From a checkpoint of a small transformer trained on Wikipedia: a norm on each head.
Each number is 500 + 40 x the weight over the matrix's rms, rounded and kept within 0 to 999. Layers, rows and columns count from 0. Numbers have three digits each.

# down: layer 5 MLP down (transposed), 2304x768, rms 0.0437, rows 1634-1680, columns 0-63
# up: layer 5 MLP up, 2304x768, rms 0.077, rows 1635-1680, columns 0-63
down1634:518469493515495387500520490558471492517454504501566517424536427499500523466494556537493526496506570444477442470507499580495532450588500567522510447471485447381515427525493516453542521531539493
up1635:440447459448462495522512436432384537470504468541523535505498499441520452427496490487428513456546505431550527478588559532528419537487601523531431574575457534464542507471544568499512559453495563
down1635:527398470515483478424524442468496501506559531446526433440502529440501475467516421460478490376494551507433498438528502489530462505410568515467520521441489523432497504510498444563480436425506542
up1636:510503534515593496504451505500500499481463442510581564538468655525518440447484492504514407501447499423444514473507492511498489494566517489449437513556477541445547500530541609430426544559572467
down1636:525569418521521513595575461478515502489511458494494549580485505434521429536501492448559496469492504486537516566451499495513517480452481552511470505510551439464480491558472469521560496470529487
up1637:513437461506514481489489494517437486528552499505516487487542458501523526452570408478566503450540537488536491360523410483509491499505516515526490519484546498603496465515537485499487479480478454
down1637:538490515578523500485509484437503544532475465465454499538517545529474505451527549489461497400527446496468553573447491503562487589539579482526448458474472576467495520662414510556517537582512462
up1638:515598484499532454464485457616527514495486461462500490523577503494490489495468508477488448498433524513463516499536480501516477471495486469472481544475473493521466557495472541470504470480580469
down1638:479520486496475403557439477574475512513488542503525495504548491563496499497388486570456562458472540476511489532443500549445459521580459452521542523479550461419554416561465538569479526530494482
up1639:427485549500470590466555537513526435593451481494485474484553491559428537447511506471468449505506507513482534517511537533457566537471504500544592465552489477495477455502546478508518467368499507
down1639:458517535505506495519478539472448473539505524432564485528528458423492542539492533549506487498510462507483459543499475531470469527406488457518550552532408552535484486490539543489495461420570463
up1640:506507431540475520515574503473447475497492537505505526547484510556492499501445490488496504539509574430410497452453527566461485536501487488546554526455503427436475515496559501465476534508455468
down1640:497500541488549488499530459461503521511493515462473556463560513522465483466516491476509554404466478486547476447472498535468540509471470435509537507493500554500510513459521442511524465514556493
up1641:448442501485476414487518527422541479473546509532509498512524444549551511494509471531474555465550503464507490539510483546493503491478523521502476495517524493529492515534534460435500575509456549
down1641:522574454517506507459496475483472484508469492448501479509507536467453483562470528478447481586500488510546537484493550474478501467442478502459503552475494526461528449480460500533526518519542491
up1642:478472545509495475530525516547525493513458523466395470479528534493519510542486548511490505496571536436459463504552511522544460500470528508601493430446486612564549539515482519563404506561546478
down1642:452511539558474554524462468475491427438503531497424463523477515516492521508583614548522424494472419525469497515473508537454555501454469418585514523549521534455460479621447536530544506491508474
up1643:551420532619471477432491539478525524538460518453493578596615490521401544476494408446448423386482523526513474434465476554440518539432470485479392446522525472461510542477572483436459440471515480
down1643:543505517615480458381506532526494602440439548489467528566566517488532453489498464503553459550447583500554507478488527483588504466543492542524528498483470504505539442496604448460442485511472480
up1644:484440419496495508515564430506467555534533583567587586462488529537547479520483558522482485443483556481571494487503502560469510511575557439563521500502510557518522521532483458538543518475514520
down1644:509521490490467453508481543517467415543452465483525496456521480525439485468473465438472486478435582496512456479503537473423515514505560466446519519514439534454518501462462499489472534494467507
up1645:497499517549490410487496526505514496495500462525477454512486521496495530527450439536477516516469581501496517533532493568506520542510542487537561470574485580555466500550529554479574566500474523
down1645:476464509549524527511471477568508490498489453473480488535529446469467489521490474576486538476509519571488462537475494496470444393521525563506479549459495539564524519484423508582512504459513513
up1646:507567452436490540475478519517557471493484473460424522535499536490507548521525474454533491489466453492509562513507517541500489511474448498467469432504450550457449471522516504447489492416494508
down1646:522485556484548494497503504474501480540521448539515494505463462521558502456510538498488524497482526484483484474544397504529517475539504536495504463509554511520508476430483452481517498538428515
up1647:516510530514524451573488524443452559485534503496536547451441446493450470478475605568430412513489486521399531497549502501559465497547552560458571515502532493444516463517524504492485516523468466
down1647:523512431415551500448521507511428508523464467614444564502516542484591504493515470542560515449495487487485565519472494465486526504516531512560543484550526466488490537448483570528528520514485526
up1648:537496491480467588530472538480499536507395507507479516503515564473526504482509527554569551531498511525480509545460514526538494443405484432468463470582534504489488578517461492541434525465536510
down1648:449495482487439536557499483531491453574464528502501562481472552571501490535484438481563489555535454504489538432539452528548503475460557468509448473479455437527484531440462496564436534524416505
up1649:471480542474499485477458509506484541478446457527535555511577494508478524554539579435430442449471491605476427565519537492506512520517553437451438486572509483528422505523494514435445474512495458
down1649:497476514580525482491575477521461405532494440556443495542513516530518521498450449515518465488488456517485499470511503534431488495451504485442454523538542523509521562484562500488482567495498458
up1650:491535493527481574470497548573491517467492505456529499491433497501478513461525494484508503494523512492509516494507524503510535511493458516494498436522488460519510565506563484544480581504519501
down1650:490531489504499424520498527545467468476505526489518520485532423492515572502503515516476526457474571463565545488472457476454528508515579503507481470512483521476436499503505572495469452485568486
up1651:552504518490517420511535470503532463487494562435408455509533499443549421502508545453483486436451419469586486483467501440559431556483489459537526501537584499568500448493531548546559456514532468
down1651:462434543431402428534563501539511424544495481463492458501550482541542489569579489454509562492441476490526480585522466579540551516499483528501547523394533461579542463456514515563450460509594552
up1652:495510522533549527570596518498534493429463465442500437493499547400554508501575480473533498506529548479445476437496518476490459511432490530539532501412454450496506463572515484482543552526517543
down1652:447473524518456464469518476460551391525501514484468543580509524498528526529471473491567474507518529484530545489502445505487490516507477581550533479549537470452527545517508510428533463412448475
up1653:470511443514524445617429497533535499494543532554468447412448517471503541464505534502456492563517448463488519528553533584438443488475521532516450494485460450453559467518451441524547529523529456
down1653:550508585527515485471514563454494535532418486480531415457535543584533496470516459446534522471543492528535510588536571441586552528508464509414505446454475517518447486456406495567476480494493421
up1654:480492534505542517552472500584477466473560489496503545541584535468450500550467432539500430417503431433459539544506485538543513578537596480536440530511446493532597428470495501485470471516521445
down1654:475524516484444495498583517516508505558504493552526444477463415477487492476517458454499492449504457534563455456486409496564467372490453503548592547507500494514505489595513494555577567503506473
up1655:471582526493501496448435484529506502516470451455572468503547483545489553449492537477499474468483532467520444582542504463526498573419472513574439559486491500517507505449510505486563460528465419
down1655:408526570459556461428481429552512459443500517376484537521494537489511602495532486508550541492514516576561541521559487524536560501535562586561579461573550464481404545434561517438484532475469483
up1656:489502528497531483526490510509499525458529443526403508558541568567542471480505517490543496494448448574451617463454605510443530552502547424499549572384470481547478515557464538559571501539562440
down1656:542582492455581450504448532515491547478552504558551507508439467566543551465491438555533602512438544424554488481477470569466571515452541387522556430493553489519493526488513535533459584519497535
up1657:523498502522508567459542537487478512563499497487551520505541546464484526467542514534484482466544472501494557567460513517461500498544481451496486468503562514466529534505541493594490448508504499
down1657:448563489510477498530600455491487460533428476467504464502542471501428490567558602545517451496513436583496509454544480484514462533549513477452569495491447448528468549522498435452504486525517509
up1658:495562469524512468549436438498515529507516547447508486487439554547534462474469504545531522495536509527410572597505588410567522479401505495504519519489504496562472562509527485479488537508468518
down1658:423492435449484460455491474505473487491476528564500533565501498502523556443523461552469528536486461385507509559588440507495497525526472492462475492476488482476514549516467439480501520491485582
up1659:551536482520472500509536519510510449532476477527466545505492547474465482533457474492489502507460440495509452483522542488461545521487370558568490472530521427527528472488542487481457462455468479
down1659:489533501502512440515500487520470473482491442481413461530461491471468537579587500491530549449523454436418511524503505509472433511551482575545483501480492554520552484354503508465584530455545441
up1660:520508514515495513529461533489524456437432461448530556512506455536461425556460414566502573475490555468510453536420531575511459512475470519481407496465481493505481523536501538532471496504553491
down1660:543507587458506499541505506548497565491488466520461503591511577555525472501488469420512521493431516418477474405483511510533477424541450513540480578592449503495532485420499519441516487554505528
up1661:476491533473401466512530508499545520519426510487437480517487546508521526490530430416490480426459514492565475479463468507476509490443513490486463484531532534550434441515420430402483511476469479
down1661:519553492535490465515590568433545427547553443510520444455429495553455442463464529490589472490491449490511459549530473534425465573503496602545412461505520475508495462479511476417493521440423516
up1662:513489529520503518482448487486432453445579431573527542504449524503509519421548490558486548505481470501504506467459537466568502516501498488486525529500465463499495478540533560462461468486495478
down1662:497504451509526492419454520466504561578520537458513466466480504522488478516444474416469445479501453474464443530521532507483514514520537470522521528489473538509531538542475498618469531517519493
up1663:517501514461522444438508511504555498481489537592516471492542454534521452462542494509492505518549499506529513434488472523501506410439554539573500472527511510515475431549505520553514512469582520
down1663:495532493461462528567521494508498552486520510506464517485487486487486612489571464469512513487525538487477530557484461485476503540492496528482537528447544479509498456513480418528463460504458509
up1664:521506517521512531534474562439508503527560404452504469448476508486501493480495424511500465529543498556545561510544470466478459477475462500452503548460488503443600501520473475476527501512515538
down1664:446516494509509501469521481508512432487538485512577470546495488508426518565463552513456546538543434520543526488496466529434577499531471555534512508554571470526531512530484450543488495376512465
up1665:498499508547567485455603492507464489452482452451553477595513415455507523536533410563560503462510557590435506486425468582580534559493478456468521485515414488577569522478486487477500533562468442
down1665:495475503514512422481512514494526487583474521513436429619492526572460529440532480591522523529484500473498430529509511518514520456455581432488465511531438382514536561368435568525511556597472531
up1666:510514476528520507542543461510499505427531487511540541562472426467519559479415502505517547499536559531544505492510486474514487550443437479444555451503474465586534582478490516526519487494530479
down1666:497525472530459551523503539502554550526554532486511493514509460510464573470547505532425544552455491496510486418415522463509544462475554592614540464446524484477461442533420489492500510492550583
up1667:470458515410470496522479467454424547480481496515564516496389547489523497488493413558461434497441553488510470503593462484522470542446481537551502531543532461523472487519500499553519491461514553
down1667:546519495486501456494496501593438527510453509485461481557546522554480512539532591539453456525571489544507467498509480474506535504493503604501457546533460514488498565443501446444410440483474441
up1668:496521514508485477539440486552532540428537574493538482430502493508501566476525515471487569538506478491472425489502496499516516551483468458492501537475488531521515584510507542512503485531518459
down1668:529499512442497437526514453525461448452496476468560490488499457509518482502524437449557463495478486492499507528502460523504443534491616510462471515510512566471493426406482509552494488482521434
up1669:587507454506459529519490485460531460477531533504472491453443495503431467534480492485489449505548465478496449525440431481449539510512530484524471563554509535515510521439512516557512561520552502
down1669:514394488459501541463490529491504483538570472418518515441428498511429481451554529514493574471525492439506531561481548454477477485533556458403506448496449473529533466398525513596431508509498487
up1670:506541513504471521489456527534509498498473507532512462443488530530582451435502486474576521526500546448523475536493474461522459500422482500422545591486440578533512504511575503551569547487534508
down1670:518543510509490523480399423481522510464421491437542457461507459498559481404545487509502500440500573484578475523502520497440407508536554488505495432531454527529485510512517478525496519518479556
up1671:585522441483570563397546475487451453487488533457449477552512490570503504452490474460469422472542592512574556468540471554465531466495490426529627560570534554534534446491446482469492475522533475
down1671:517471524494462517450488467451456516495558439439494458461496433592488415487487518465421464412531433496513489486533547541512505500478471488587543520588528472495509489587486551487526484532507487
up1672:484481515554564490574534535514458495480520589548456512565560499523486500462470518492584414469479455539492517520490466507437539581527566545471517466474500567523515536494519508493459471475565527
down1672:487578408463566520603473489512453515555517516454514477455491465551522529415507460533546503475474574440462494491460497531475420505515407477421563503422562418514453493476465527588546528476459473
up1673:504533430497536566451535455538504485540489513491488487514496466534543437529481467573510455477459460483535518498532501462530524482456532570494467497467418506515547542517483511464462559539487566
down1673:528431502580564473405500454437514553575430479425478564533453499479500548420496471460529500479441561475433457494493606476486479495491446464516566532481491498429494553591480451441536512499465524
up1674:431549555490553473445578588519553482468492454542539484452525469498490430458485571447447539436484507501398519548517516460531573491545476458507484484510498550552504396430445487480480545460546596
down1674:498484562482585496456488457468475460543537516568538615486492372512483496563539580435539516501532470561496497451474491516547456462498530530527450489456573549492566461407466503447480490569502544
up1675:507552523519550569549473460542516453499488522530436550429491502463496535484472522498490479465561532465484450515550544482511457526525585537559512443458506496492567478543465573531468526504488496
down1675:461439447550500535457455542460510466517546528472527509524504437551533487496562531515438583537451444524471522478509493535460547490542517479468482571517517439390516451481580528467478550511534516
up1676:560492478513476481513428451507488484522507509476518514463494490443510451473498501469521486499524495489450537520520525443520457564526464487510483489474557544510509531516442524479468531510552535
down1676:431530540430486549516450513497510480496504481502535434497498507407441442566524485413477518498488497493464530445480462461474500429485520470499504553540562485480509454551528532533523538464456457
up1677:523565460559521459416565405483457416527505521504478573500495514512536548491464456511400429472455561587491579533504505481506476527510530489538471518546488523492585530510593435529491532511511445
down1677:509472520543478501476560531406505520459469506457461499495515550523538436529453569514448517472523557485511507491532549533507511477484504435510524440518525484495504471597520486497444547502487495
up1678:499450524480539551528569571524384489504510500527555457465499448459454459483482493463487523551486426526536486492558603473499548447537469490418489487474529509482529398501512480475558528521573443
down1678:487449534500493475504548444478520546462506472464564542561513559539408545501589402519479510558494558526468440459495452553475459554557454469547572529624515489536542505544577516491509528445439474
up1679:515533482482414539541449462457489557566476464512457486437545513474527541486505520496501613473511512463411493533479531492513475472525529549500621533557523506509553497547543414522505535490514524
down1679:496482603476554509533445465544505525580479424484530478494486498489525497529489539531491510472484476454432491481461506554392431457424429499525439540523504474521508525543487441451536447563556469
up1680:512446503494451501469459506434592494525572466496462532539489462472543523462483552488525464444488510513501477468503506517475484525531447465541512514541442508487514490505424515491574453481477506
down1680:475513538454562512523488539494458515533512502482503453513472480511574503455470461467478478576474479511508474498511534430548553501478490504483564496505486579480476500476501462516491544493437572